Weights of a small GPT-style language model, trained from scratch on English Wikipedia: RMSNorm after each block, untied embeddings.
Each number is 128 + 32 x the weight over its row's rms, rounded and kept within 0 to 255. Layers, rows and columns count from 0. Numbers have three digits each. The size before them is the row's rms in percent of the matrix's.

# up: layer 5 MLP up, 832x320, rms 0.135, rows 597-651, columns 80-159
# down: layer 5 MLP down (transposed), 832x320, rms 0.125, rows 597-650, columns 80-159
# gate: layer 5 MLP gate, 832x320, rms 0.128, rows 598-651, columns 80-159
up597 098:149131112124111156129059137161130138148106126139136119157103167124186131204135154140134113114145134159071126108128126139149168128156183150066141109122057135077088079119084154168121140154172125146125127125145179147078086121107094156119193172
down597 100:096143176085103100108135101136180109113121120116108093138177127155108119106152136174143106166144080190142172127162086136162163193100136112130134211157086111117121110123133119134175130167173126078112110174112073107115121139136127101112175169
gate598 097:149160099100072115096161140136119143195136086109166084169147156161140081107077150153162099095112125068158104096067138118157150174159128150119133135156109122108138181132185077143122134114092119100169119146095127192127091117211045125096054119
up598 102:095087180171157104126093135115099173172150129141082173178124129098105102124110145127128130094113113161146157117121138097183161147114098110136134146112114168127084079191148140122215101123140108127134115144140089145089074150060120137135227130
down598 101:097101101144126118135100135078112097091157120129164156186092102194130105182145078117095145119082087128151119098114098105116119108105127128089133144185157157119142138170132157135117094120163118094138067188159127181143190111098127115112144123
gate599 097:184174145123161119132177075126106090069149126145111110171124117087147118112076160195091170143147137101125112147092114143132166155155142131143132096133125158135091126096127176123113137100090114177115128181123061143160141114086161198094203122
up599 096:096123115112113137140163065126111136078166137187120155153140122120178157141117137150128136135165073111164100149149068103119173095126163096111083204122155124115103140124109053179107190139167096114106133153192163120064133142092172168092154104
down599 094:083110062138116102096063128112169110122176155117093141151120076168080105135091127155091152150132098182150141170099191197144138135116126119169089165111147119075072085118095141119217120127102140136185087094092158152167158119103148102113122120
gate600 100:128203124155156203069149147104177144127139112157155126106181091121088117239087136126132087098173130171100099155094131134117155092148108126109099106092098160086127092144086139166163102134131115142155110141118162127193099091126148188149166106
up600 099:136085148192147123094078171090128085137126134131071101076099111122204099100148166104158126152127127166141106097145081111129121152083123099177102118115161133177100083066125091124170097185146094090114084072181126112079137188142103159134136121
down600 094:114112151127150179118143100146141145114150109090130158143132103111149092105128053119090137177109142120169127079146101172171145175120088123107096170126141151155118143105117186125131094160126097153147126143145135106130078190107161099082094177
gate601 098:093155122183154081134143096130145056123069149149121132195123127151098134154135137140155155073103122190130100066127078094208118168131139164132101156082082097093151134142104113199177194155066125171089065124144138106085138146151160079093124090
up601 100:122120106157089056193110084158133171134210124077130099144122107121135115135135134074081162088126110115105148165110144111131116140140136168150123138156124121108089200161156196111140143142091119141077090126139080141135185093096106142118088077
down601 098:120103105116101123150121069097064108102119179157128142157155092134180174103177148151131073089090108137148131116132203124049138075159108110100107176099144125092140149107147124123114138172123092171135117164143118111136160187134127150181072106
gate602 093:117130117105141171136115155150143157185143151083123110145063093109081158147126137140105165097093096091100151094103138127097139170100119099182130050145165157058196132134072168169144139110120109058103115155106125124143126141130093173084124106
up602 110:131107145148196127097099125121121167156158107064110155148093044117125122120124177135096148211089078126107129092138204143138171167093122125193132072137105124058203108086128194141125087115114124072148169189120151161190153109167125161084149147
down602 082:148155112080129107138093120104148172131095136113135130112100013079100109095149130136179095088092178123122141130128137134127140126115105149152119085122143179146098177172115180154121141098152136135127131117098152184162105095110125181180154126
gate603 107:156121159101134115150114124156108105121133126119129150098104076160112130095122139126118114065153140072127103112170146093127096110074129150143137180130103116092240200128106085169165105097168122102160183125094105142139192088146102101106092072
up603 111:129130123119159158120098147131122109100076126095129098085163116165191140113100143147121129127104096084180119087156144121145186117129122154102128134124184134184090113131121061180147095099172126133109188124125102166182118089123092189096099085
down603 103:116112133079135149211154100086119138078105075130113138139076125166143185113178149113101097088094130097139105141145119140209119097111125111119119137144150101102156156076099118180151112142124162136113092172114142115150131153132130155160092074
gate604 100:147096138132202126138087084121162184100159141120149135099157205181142068089107147158125120164180146125097112133124136175160105132116133121103095163099137063170106174132166100128112113137137137187118088158094112138131181153174093114102161172
up604 104:176145078136159143119065128123128122135117119122094135178146148171153116106093117138112147103108084136210131130153136130131156137124151155063094151133105132087183131156130131104129089135153098155111075145117106187095152145174087164134127122
down604 104:170148180080164128145152103153176154116160123139173152150096120084162127143140134107131143178166119110126004144093132138138156092093082169128038089127136161184160101140142081042126139149127130107104143152113140158104148145099193122147148138
gate605 099:118099094108147120148072097164084082133102116091105145105174128101141130099158136113130136156130139122142111163120097160092109131094170147121153095139152121093103136120182125158115138124171139105137146130075058104180100113142184135078098171
up605 099:142147089103148121115120107092181093109138170137098124139119133144182105117175103159217069135105120129152114099121179144099143137113113154185113128113127121125149152157090155163102145208139125109142146131114098104064120134075187123084104121
down605 099:136150126185138113140072116167079124092128103160135117099098129135135130070140131116067133111176077085154196111119162133137103164124131081130111119062182116104183176149198108123171088171123145121139104158068186149169122144117137170134130112
gate606 102:116159122087127187144150141087163144156111141120134076144135138103139107143178141184146135109084073098103057151135109159087175154130130177131146142081158072165130137110120104056126094072144136195149101062132135132143050111140135105109183089
up606 103:079083123177128090128124157192135111150162169111168149152090124160124140176087193146153078140112128129173166090185145151119134162129204169156086064129160127055109087086123144131106167123206129143128114106125106067177160118148108126142110132
down606 097:110144135015093170155143122064129081091194063141118109170171143123116136150058079137093202114160174079076148156092117101117154119181104165135138095129132138201098105085111173100123149088110101153110173138041179140104053071136073118089123177
gate607 117:151160143142101105161163151102118099122160109173175137146133137099116094078157130137160158156112130140104102172158140047096145106132164114163193137132204049117095110135111130090134081114123117155103144135106130147075086175187148126157176162
up607 109:125138095164054169133083157144161101118129133030098160056153154115154124125124148098112141136129178119147164166080077178154125114148077128166102108134142143147113137110092084115155164135167112110149098151124080162144154113122069100123120122
down607 116:079186104201162119146142146147134083157085083101102101097160130160123091144184137122147178144169128066163147144152147149141117151201085112105087134179157134171115155098154095114146119166160072161121118108129110122158141136114121100133166119
gate608 108:128125158111117051154165112114057137156114088124113122091107119157118104172155162075060175103255121142078150146149129103137139119086072089128087213141152087159148106097184179141180176200124065142088168190122115131047122127123088120157150151
up608 113:136157100104120099115126110107064123123112151152142086136165174179167151077150121117092153196127115149165130177101093197098139124148127166110122104154112091095118126070101154177164109155135117084134084130090076147175104139127141062106142120
down608 101:149151110100143158160122130138148134071106116169114097089156137153095221118150119185090121128134088202105107165180123133167185159105118110117094182127112174117154117141145156139144160125102130190116121129127171117150185154093106154136198059
gate609 102:116177076174146138122135075091097155112136170173138161103061144134156094131119086120160100108145138122093146107145160130093121145073116151142137113093148062050194139147071078168154124117114166112132107068181095138111100084103154197115154139
up609 099:139092113149135117114162187153091124114127073089122110178187130107143100141082140139122117083119133109153156137142103160127053056161127043158139117117148087165166176084146165073107093162120105102070056115114038111100172125128121087166125164
down609 102:098121139097127097114122167131126159143107150049117160083107101165136109137120103134100143202079075160143116169145107115081138106120163124140130154150147099104134173174092175116136118139188131128130175159168140119126111127148107154117144076
gate610 097:089195168134111152147127095144094157166102148129109099142162135140121126108139146167098147125107134197065168165102110150165146127131132122174171191138127082128136199119110130092150148135064120145155145136117075082113126131173176135140172142
up610 099:203144112151135090151149121108098134170068136120116059138110141102143164123155183134153170175117119168122219112121174090149101113099081123086131105151117175116049170107108117224163118100170159122123176164103133079167155090168144143105159104
down610 099:127136111140110105129165141161090215161142136130110204092130111143087091154135140077141171108108094080126129125207130125150146147113151152091130095092130210121119104129042101137151148124142116146171119103137139083109133079165189166088181114
gate611 101:187102101158147094174138160144098139162120108161183162148132103104055114100086101136166146103113112174100100099180111153115132110129141071142144162165143084160152117093107105181106114104131197176105134085137145104089127110068172114133161141
up611 101:163146202140159130123126118136116139116150121186151091178097119127117107124144116152124094076142113117096138168153143073132109112150149114083175124122165130163126146167138167105152192133139137108160211084083123097121145074063146206161144133
down611 098:144174121136126182186132053115146146157109099128122177061104166123174135161118133122097163200117106155105135083065139097147108145095146119085102119158111108135122165146176155033147133091140098126119161147074115065141146179150170159126146130
gate612 098:121139184174133123067129120164133148143102175138157072126138129151130118173173128126103173116186135160165176153153104099131108152170165140117115146157160141095219068116149108134119098180145106142109168112158097123064153118169104137196158138
up612 097:170095110100063102152128118095081144146144113134116152123133102154143168098109076161112099111180104109145151129101123106104118080100186161154135151122080169168096127129133119169120142114220112137112145129111126111110113155148161173149079114
down612 101:076101162106149190085103117112135083121131124183179151135100130148115103130133152195155108151078157141104154121144121096184105177098182147142169156111106090113108129211094130202167084117102093123104111143109141121118094071184108144090108113
gate613 099:137122157154173114095154131120166146165179152082071155176124149174165160144158152138129192121132171006186103100159112158104112139114135122136065169110094074132147134173130136121120101094151138112148125077089146062139104108190122118155102110
up613 099:141117103155122105127184089065121137076106145115075142146146125160166117154186138151146136126147103137145137141120101134148108145102109103130093120057151102057130106128089115136106199198117118133119087125171072060105123085188116168128108147
down613 098:139102065110069133145148164133150148166230165192107091165107121118099082135140119091123161117098095102177113138099088135090179137179148119148107098127163201177132122184187109087126132108150136163110123107119151127148182112155129105148128115
gate614 099:090126162153101140166110107067123090150132119139109154150119141113068168167139176186124134153112094199097128100145124138130099091211200102141145166151140171118087070101142129109139188096121109103171154159136130140088138179119137129142147130
up614 100:109167145155097187107146142120132092168170167127141132074104139161095137158141123112127144036172131142068060132123083119139139190129113071194204141097112194141193167165107128185084151151054173074122115109115157161114083095161123168159147110
down614 103:127075096082118116072149106103122135167089112129140193171184160154099141137183129103151126092146150165118137112065151102121044194123098129154079213174100240089099163168138127120100098159126105166176098107117153120098134115102140129089161102
gate615 097:138174170148134177159122057076135117133159135152118083110102163132122136108116170143157101112145180155203117168182150180141178130117153150190131100153167119146123056128113148091106155120081087117136211186117161156211154160099157096104121118
up615 096:186107161189112159099177147181135106104086104137142150176142157154076109227115112127156107132103176174112118067136123124084075082094135116109135144093123143137133086146120110155117157186081074077178113128156094128132171183123176135146134114
down615 095:094083150153096143073127133159138112139091148193123163108090110131158118098148175089124165103158186174126115125131151065154164128124132075126145122173103111076137173136148148148120127179158096175103140159100138081088104130137132115130106082
gate616 095:118108115108127120123128123153141119136161177094167177136152142101162113134109109106089143149081095091114135135125103133123083098074102148095110170133067094117133100135158111146139111141154103158073128116115130133118145105128115170097055096
up616 104:132133169150103105155120118106078126122156118196095106163197077128110139134074123180089073191157179103102146160093153195144113066151165142142190144186108128173138130101148155165126126149119172098089130096094061077163148158095111156093242102
down616 101:098134136085137140128172126119103136118160087124134152123097152070111145139209114107097101168110127091122092152189097132110168106163079142061076190131110175123117077145094134125080164164117121081087143217101102112121118148147173072128081161
gate617 107:205107129107139115065166104130158115180153111125188099149117089098131147157106128099119110104180163099135161098136116116119102139125108107146106146185168092145150122141121141129153143118086187115132137116132104167116077086153104170129149159
up617 115:135147106116132188139145122110148072058156152123186145146118127146116112100138130125107164123129130179163054128120086145139101163095157141127164117058130162114120103092085097032116144151064095129107037114133117088180148082124171138145141126
down617 104:178146106188145138156107138146127132100084127148107178084147133141116198180123097112119129163124122129188136139154134126181111150103101122107091139133048145130174107141135167134122112174217122140081147113120152115136233150080102160150122153
gate618 102:093111098119079122138115120152114165128121111119131128170085148136165110132147123131113130138115132190098151116080062092140080205141152127156128077208105159129185092112095059147084121127163103124151199082094134140139051161075141060172113135
up618 102:175163134142146158099164146160178164168123137177175163087119149125097132170110112154118123128188070139104122108125126105129157144131127154088137094162133142151135148133137115162099117114066113163123160124140167089142130107115124089132193127
down618 097:105181084132135123086146166126205107136122145082073147074122151150106164168123128132143119109119132152093116197132150129117074103071123170134175143154106168135141155137148107126129225163107185109148147173137182122100139081084149080115112099
gate619 101:135108156144124129148129111105190119111142151189106119151087189098125133142138127133130143080133143088099103144166104109113162124101138157170126089127131104124097184115106179154155116137156140059141149100121105157140097129081063155098102074
up619 102:129142129117165136127133062089087095131078184157131085169112058100062058124135175170123161066103146105100125184155118180086109202135072200122149133090156160153121162131120112167137152123083070161160143112152166171149160079108117093149174156
down619 105:169116116112123139117138186183107105132074116170177148201152156096080100116100109142124126140109124135153135137144101078145111150188096179104178095108120139130136091157120087166073075110197081103157146146099134082166112133020133157193081023
gate620 098:123165087171082116208135098115134071084115126155083146126094163119132135126063076131098152149101117131109107171130154090085094162115119083137061153119117156116104090164123165123122151152194118136139173151075130180150116129186177158122106113
up620 092:098103201138138099205122150145110162116103177165131071163126096137080124157120085134126097122119142119072109147085178140094134097136123139113122121160097131103133057093127109175175149095119120136137120112084129122156196169154133102092153126
down620 095:145138094084087131152104171117181159145171125090167151125057199143176145144164141099102078141123112132117159152134176101126144121110161199107132167112127122082136112130098251177127131098142085073159158131174156153152118100130077172120102121
gate621 102:080095130132161108085091105114126144146087153154161169098108083124165148124179156130060129124144103183153102133139111181182125117093146156118173124102119137117161085152161179163097091174087096134128070131130093135098086094191123193139149046
up621 098:188156071080189119111113102164150143131087133075109120054107166113144058150122211085071157113127157090146093115138056162211131093117170102118121111127118104135137136109109102094136121069138166147193137101101150136182111114133144047122103110
down621 100:162146161121198126114169105119121150108101127087105105118129112148124125118181070114191140091142132171123149080138135121101157089152090126137097137163124138105136099088201140197075162153192134135092109023188141107125156109118084092112130145
gate622 104:072128115151096086144120132111104136161126167098156163126095112164116129092116138202216138148147143144144115130115182081073148087170147167120081171160105109077119125093172148097143112142155139091173095101145124079146103119140124167103118136
up622 101:094183089104082134212117151139152131174147134192164114128092117051078169120133072085106129144152162104146160132119153098105156099137138130162102007137185058109065135135089160118178167133038165106117110166164155127145112127093080101104125144
down622 101:097137111113150135078118104095123149107158116117120115152114108202086106122205175096120146122173112129126135134121161104092166149110125074136068103160172127147117107132076146183110108119143162164092150127120128096115087144189155148118092155
gate623 103:134095161066150125082108107104146103127110152176081135123131107131121125113165122173105123137142140110107067104124082132125100069138117130137099143171175115123155147123169135189134123111136069146135124231150171184130114146063143099078156124
up623 099:087123167117097082149091107205158074112171129117106117118167120111159157145178181172101110126189131097077136147132116122092173132088138131097241145113106141169114068144139148151088141062100125116148110070144154116128103108109122110106114155
down623 097:194191146147171139145073082171160126158108150126081151129110159139114124099161111100187123111103204071135161144075061134116138122082105155170102116127147095129180151112129124177117067132172096132093056121114100119149140092112067114165188123
gate624 097:120157106106112134107123123096161115137151127120181078121076128207108069093066124097166131118086139091096172149078102118084162179099118123120129134096094116136076154137132086117170107076088126136141083066131123159150125123067165125074122140
up624 102:109165085147142105137118112100126136112132174113119125168142099133126077105060150122178147102112158110109119156078077173188122080160108148184181133128125100112077181086125098138123089120198145095127101120191138198110215123129152125083138125
down624 099:118107152120203105115111113184119122077099142186130159071126116159109115083179079095136186122085120101145118075187086178101119118128118128122147131089182130130157145161126135102093082080109080110110147119110184155101146146107137101086115122
gate625 103:149091124136135130093101157147153123057135105105103121141137116110148120107163156137165119103104187161129105101168099111119126190103142156119119131158111085138177186077149091119161145154147124100081116132134104103141122156126122065137142187
up625 106:134112183174158127106146145131146128140123170195161173085153064129112166182109163201177125150124120123126107103190095146117124139138155107134161078144163127140107170116086068159135171152144102065080194085126112124139114158198110101116095185
down625 099:163135131113147184077125097098160154142107164112135135054115100142159101169129116094071143177111140170153135167180116168062096131096130127149166104117115083108091159203077118107141097095099162128094096133189145118118091140155080065067092125
gate626 099:134122190107099062206166150221165149158192134146124109142127136127107178069105108168141152129142196113153098152072117126108111166169101118150181102121102164150117124115125156145144148120184120128171126099147148122116124091098166095099049188
up626 101:163125160134187089107148118120132185063165188126130167163066151128195166159146078150139070175137123135108096113163125142120155038171136080141096149051156162131116148227167142076118142125104116153171163151178142141137123164145089069154088117
down626 097:181137117104156166098109117101080123121098180085120200134143162088100141072178125105111143114135101084144109139146104135112161107141153113176103118185115138148147148149128056139127084096107169139152105101050130089157106141144121144116126146
gate627 093:088104123133037152135138099127111172130162131163145141126115156161155119096079120114091095108144172149091135145085134122152150036129115111129162164136126098149142181137098155143085166148141153121112085144177124143107110107152132137111176096
up627 095:147131130106185107087107122076106181115106089069148138078136139097131131141135119137072152164125122115125124091114140114128141129112148124124136098121150152112069121163107122116082076100150153119154074164105136159134154155065096143153139143
down627 099:118117116094093128141074159110162080136080119056129065120158151079141118181135124151109145130149141171163130117107171138154106143142124112133162139168099118125100137147150077076070102157107107132118090079147134145132164113151161112123092095
gate628 093:161220170163139120085033169159087206109133106111150135123080128133138111150068169144179167153135105137146092083114086123122155162174108137135171123127148090092177084095159102149129150143093161111077119190152093129090168182087099118121202120
up628 095:127169174180158135136138167124157166183173093121162171076122126112170186124115150147170122137159166073071142102193124111134207111064152135145193225172173115164081165189123102080135092210158085113128135135121131167074132170135049072191074076
down628 098:075116118231148141125182099157172185134101143098071116122131125118099161124106170166134118131127136071123169130128144123183055160090115119111163111116089117143111091153162090100082147101169155113157192138120109113139125162057145119111151120
gate629 106:169127116103079151156156077099166132137148101134132151183137141102114151083119144126125118169130145102108196151129064093122128195142172177136104097130106130084070129102109129099160089137150132108127076091125171120110107160131151099110156113
up629 108:114100102120115163147073159104147129151165170092117071082138105118095113072134170147160090119156104094085133050126145121141117122163161146122109138117088167141222103120222088123091158124093087125129185147107148123136164094114171112148156136
down629 105:091147129116143155129130092119156148118090145136117117096157049085127086134139066136084192168159097143135088055105183130121145200121114166120064091127093110152140164150139088075163154155087126165161165077208141141070142119171082138103120167
gate630 104:115098107130141120086174120141093113173121120100167095104174169156120133150093107110114148138147126121081147139100138100154053133193200130069080118161118129170098138075120106163158180171140101106143164205139121192165118133082110092113123081
up630 108:112114128170180140137158105095182145145127133094156056130128126123139183186115138138114108127111182170152096179058091154073130146072097113105150144190120121099135145088131117079134088150101159078070166136153129163129167157131153106153124090
down630 101:156151111139141111158204134094129056136169141114102115118114149132132118060038080089181133142132102179171133156134084090130111146138122163211087136132112179113112141127142097064174103114173100148138108148127064134108135167145191089135058152
gate631 106:134085143133146067174130109159120071154083168138078103134132142145086138178091146116145174149181165121173080102072120180088140114139162152112118128188097173169117115147126146166104113136129122180092085086190158158130108107143131154180138163
up631 104:111134176123178129144124126072139074182153109112037149181101107121126110151114088096115102162160148163114159069111133146094127157117085119088064164188095151142137126110145167177117095156137131138111120065130175144192122120154148119171111068
down631 098:120135097151083144135135098157177125183123144140137164142137037131124177133123144192103099237133130136098167081119136147116110090087118130158123103158058120059091140124100117136110110116156180118159121126151122133143154127118089133161129152
gate632 102:139085121124166127153121144111168122161117077105149148181109115132118058104113126116118097136111124133146094172092150127096100050092114107091187112113164145154074101093132128158211119128104092130106094163154167100127168155166108119116147149
up632 099:116125136169093104153092099107132137088062122162172103101128143103103218149112160179136138119125136114075130136117103118131147110141129118157127166162157123123144092138167072118037160127165116123133075154117095195118128164146122129128093071
down632 102:114097082150136102061175154106128158158140111083123129189159104062136097149217132217074127143082163136082141115151171087138144133114170088135194125145105146135129094106120144200181112143109115129131178060133173170107128115126135093146111109
gate633 112:125165155103092121130079138129116169141224128126139158082161135085130129144138061137076112148134093138162113132204066150172127165142102164153113142151123105064133099224169097111147068155168119119165160160143089096170154166110149142141124154
up633 107:104089046148107105126132069137073153150171123134129068165097114135090105082150102129139155085100102081091155168118115173115136100121112141169090140127146147165092135093099137087144079159094157158151093176149154136100137115116117151124124185
down633 104:127091164110100082095153156105202162092104166146085058114122128160117147162101142133108118181176139149056160105097163138136105119167180092103175098125074136184143146064132077134090112088107115114155127104117076089114181183113068116094079106
gate634 094:079104102115135118179089106125147071182138150123131145126082096143111080119111154095113155095109081094097099097082105122109098167126155155142138121111128159109164146136120142133172134143152144108147156189092147132165113153131089176084144130
up634 098:129154110161117157130124181121121124130109141142143156076185157170150114145158092139062131155076065125122122130161138143113070158132107158115125124091146038137118134157145136067142135087089092149108118104165166058117095134159133043118083141
down634 072:121109180142124137155124087086125098039095097165162138123129255086158056133140150159150101129120121142182090129117126162162146141128149153124153164135163162108099099133175169093114119141169086150145085128125132141152140095095098133143163116
gate635 100:105111104156093120104212099178106103126099126138105168154118114177162183071113064079103176109131189205107174160158137152132128163104145098141141144149097149212119116089212110170079079105133166104116143092159115148123126135108126154077108096
up635 100:124085151179167137143144131177125126135145129125127092081121129120142074148113161079121100126129123178158154122136062124146174095103125111198108110100121142117029122148136122102117122144146143123125129113096113117134138125084113202167152124
down635 097:122177122159098107128163127112146175166141219036069121107114152129132142169147121159108198110159106139144125117199114148106143077075100162146138102084130105145115136130135135173151181132106127180129135115127061141101158117146126123142200180
gate636 103:109152119122088162153093117116158065122173062086119134134178170110129064094169128136109169132165167193176104131111113092093117107133117075151181078096096147131174118093105114082108169100122147102098110084081150086125161101129158145096153106
up636 101:191137113161135155136098131156213171126113123091139145089208151038174161073135142153141094159132156144192129106150167210155086135108064078092093111179125067133093127090110154151098115159149151110091161118144116131125217170099046065110125112
down636 096:140089091108157130067099161159134168095203171085109110064198137176110113144106141093095122141122140132123127105114140092133120128106118194093103160119134108080183126120068131112125154131101104114119124168118115177147123141141102115109113128
gate637 103:216197148171093102111091103095139139118109174112158114161130110144088148108142192120155095110165140107108169151149220149109123083126124136131105172121089114113117171172136154154061101169166084126111152149095158093122124130166117096111106172
up637 105:168081144172156138164143106090142118122169094136108166172127083207131101134152126172125153116156146153110088142126166109091159167151107144130120111094075117141151170049127135125159132137089131107111112130095136115155125247133138064087100177
down637 102:131181136152108122150087125125080088132108152174151193142132169126070115095147150116148122116183128144140138117156090181087140083065137085143206133123163206142094046129103155158091107114085080129126128161107189071131127088107142186100145092
gate638 100:151165174126054190192102115083140129121169170106079119120135147077121132174099109150174151128153150143150075081107110195141113171086139108156116154167150153098198095142132145174135116101180140147085083104187128161123113131134184043082133124
up638 101:106155090073207169133185151136116126189096148076096097114072158110204125156168082124112149136097140183169101100179124132157130141176101148137164096170102111121146180111112096153157124161139153163195108108174136119180154144111132137133144097
down638 095:102114097088162064148080124077192158186104077099130145168167137053103158103069145139113149130153151168164090145082116140177160121115169170074123078149110165193164136139143094095178174119121099179143154173174126112093115128123125158153060122
gate639 130:106137169126130136143110141132137122139130113126113141051165152175107113127099155077057101140144126135125127165119180157086094155162114093158122208210214070092147159105156134161202123156109114077179148118124106115067109117142096126106120091
up639 145:109195059129147159153142088179155095106123134107099164164141092120122148148076147206128147102120122130187083138091070132137154126072203134142157150114137139127169093095152117050140123175129130159213107096127073110159140077117146126114132148
down639 105:136131055159157081142097118159127133154147116141115139157113173139102139157153129018135102101154172164155111100169083068157081126111195068068131177175093121133192115117164116110113163130163134154096110095175074104155151145124147097099151175
gate640 103:146155135157092130135155123171110124124168116097083100136186114144155136086172136117096111107141112107156110175152161127130161129071099116114118130162160164117205121131087137173173151136149124082071082140134121120158166173156115147130151128
up640 107:086134134154153124169069135155119161169116110115097154108028117082136126194117123166130087114087137110132057117138123145135088114156153197127132136159168119123170116152098156149040127106162153152160080192122101145139150117074137160128100151
down640 106:130160126130124106092145186131141106042163048129108098089138106152125163128106093171158130101101117112133064061178101052163127122095130163127088158183140107155145106137128146084079100123118107123168165165118121109150117110125106141113117138
gate641 099:164155107105112116079135124169066065135131150168146128108134142079125091113132117087115137126152177156073113139175141153126119185089162102138151121142136161124061069155168121173152093090125161123110066141185122119136133088147097032106162142
up641 099:149079138101085095102128194130122126126165172133096141133109107126171086172112117095148121160194120080157137187122106144176142147079194129095097147125136141166090092177102155146086062182121141132125082091100101157141168116062113122149112121
down641 101:121192074096080126149068166102133117155114123090094207119132164141096103118112113108103071103156154167183059075093137169169146155139147133142168149123195128087144154155094106217108206136188151103137107119125103149112096108142138125075149126
gate642 099:128178113174098133059169123133086118176184109118155078088125109119175186121104164147163205112145105161138154084185148122170113114135146190119068123115211105168114101129144123154121104179169136163121106166136125110133099188125112145120136145
up642 097:141162184159157096160154158105175176106133193041169146104113165100161136125105120150122098180085093141105160158101061085153137163192167115181197093095134073050108172069079119135137148150144146163131174086109108135067104068153139139062182187
down642 100:169107129145116083157077061099138113111144088197091119121120135164144056051121126105159178077179142108150113105159129114145137090130150122145169146113212124103145136141171131140094099149165065099071154114166132094167141069162179099046176090
gate643 103:102102128132173146148111176099129123114141188150094091168138106104146115138106080161157155099113108135118139179107076159081113070123087109111153197110104136056220095152149156174101085184082098043134045108122090127104146135162135094139152127
up643 106:104180114113149168105112069175157171148127120110144096071135168125164157127147112104088176133113152101131163169193187104133136084163121156133141147163157108140114115114086110161072200162132121120190122148083050133140108140140136171097100124
down643 101:139054159120129107162159148174085141067127147123128099103126084133114131169136145154103126106151196118126133136147097081053152192122175100095118065136129123153084157064148081099161080151111139184118111162080175160138134087130146077168138137
gate644 102:112119199085103109121134098128128108150167088116157092120129080116132112212145100161147176091102201128114070162131200095172070154089117116190153123049109161097141158088078144095167092095138115128098110036125145128073130106124117175175117098
up644 103:114065173085112114122138086154205105109092062182091112177163104110104149174080099087135209098122082123115166183168103112102147141113103151132159148133188149093138155092136078108160096116067107094100145123120112125124154152169189077126144115
down644 105:143102080077150082185123132103142184136150130125146159120110121119128128165035158131125124074117113098141079144069169118111120170105084115153101049079163076109130184137138084125138098136145129114174121107102162127085111100088087136184119104
gate645 100:094152126111169126137226040097066182152151127073135131117111107119146171085123139134120115105103135178107181062126175147117123115108122111184174094119108124123142157082117102116071101171127131176106197117167117047078173143075159139129098160
up645 089:155132098208111156018121145160117147097124112137127138154197165124177073113099138090131165092077157132155112145083100114124134087162154157119121176126145112101081119154113072083105123072114127158113113132103114177148132130156101132162121092
down645 100:135083150141136140110134148164112132132110136152166132119063109090180159108111072128122155094088055128102124136143141152138099120092110112144099177129101119112100125128132104119123137132160161159112096145085128114153153155132179153149127114
gate646 095:136139175102138203091078124100153172162162086086066173123112161075145103091165180174158160141167122099170155100168126119142111157161114093091120162080149108160143116136156129128129134109100162127132115143148121155116066123091120157210121114
up646 094:107093152116124169119105108117081080109150145135130078118059132142119115072085158130168126125138131195123089137147158157127172175114157176137117126114092136117123159154048104147104097119113153112168055145097162140092159111136075083124139078
down646 092:129071177105114100138120132083144076087117179167109120117129119069181105140139088088110146188105129131090127131152120111136139117087191123121130116216148082115100117147106145134155167103086119123103112084158117109183077133082104200119055165
gate647 107:149082122074165099154083144166150057102107124098190159113136113168073145121122110115132088132130103120148102103148085090103165116137149096081097115142075093176082188146093082140094103163091122150148080136095134138132056079150093183176110130
up647 099:120141089113091096139074118170141109134099153180145111086144126144102157146152050115119088161084110156129105113086134108131114103127134068114181115183135033131122180130120088147122125155168085082155134082093158153164142116148144140171112117
down647 097:144178098164115123103086136107197138117107096127134108150140139094108141142183112099135143067128119088136154191157085086131143088129126138165068155114103205080159108163102129124127173084156077139111114070134126089137158058174076172174141178
gate648 101:128146110087147152169094082172110106131148125094097083141108141091113114124055149092116125119139104122180090165125094163134081149106137096129118063148152112130107094090083167131085087164065126111157107124176146147160057219130131095186134135
up648 101:125070124106114178103088098163103160148095125121125153161116113162091119107124157125108152192196093142128124123110161088091162137077080089173068178166052085105070139125127098079118150116186142119149143079104175171160164129126070162115137118
down648 100:196120085109097088154171156102147093128133134088145143114102156127165138121085086114125148115161140099092136113134184091198067117135142126106122136100151120069141110109112126147143168148178099093135193077135156175142175122100122045095133113
gate649 101:125112154076107086109115141164140119175141119180091121139076082094139114109059101159141124080155066132142111140170142099070167060108093090111071119075092143058176137072110111135131076106087085110168085185087109118074132144139127134073101129
up649 101:176123168133154106102147128148105124105102119133159132138152144088113154161137153137167124117155145159154135124127161101112171116113098148089110153098085126096167095113121121087097040125129100137136153149089107141092149088124054123116081104
down649 102:072104134107124162160161134168179149121114126104041155156138126121143095102099141133108150129151104126145124106144139088085143155136066118148127201100126122147096169075141136081125115151164160157181130149105119112123123110177229063107077153
gate650 105:078144077146124177138168144111121118152107132134110142128121117112125103121109096203087065146172140120080101169206107139119147084168106098105144128159157104137074111208134133128179133130158131167153093071171083093099139160150137134141184120
up650 108:115131088099132116160068094169102131132142129210120152110112097169131137122125101133096165140135131188125100174103101166085145176098142087148135152124130114129113133102133131138117111198160118125117123191080093115173150136108112149147134145
down650 102:150122157123125087155150110135117145158121107154107104098146138124119127117156151181133171106160103177119093203132158168199170205175093134115125149086175122166100170158131096112165185122051122118095149131104158094117104150164157094092101042
gate651 097:087156118076129073184131091093134156130129150096110130113108168171094168178134114127151156131122138055109190104105130116136147157185180134127103111138104174139107130100120162172176096110170133167165136104135127137146137141121112194119163129
up651 098:086121122122116115201138050114099171171092204116126090140197143155089236117077090128096116117074117126086117068124129162095119141168161141144095096125174129145152125128131156124158150117128146203099110084172191102137112151122138166130128132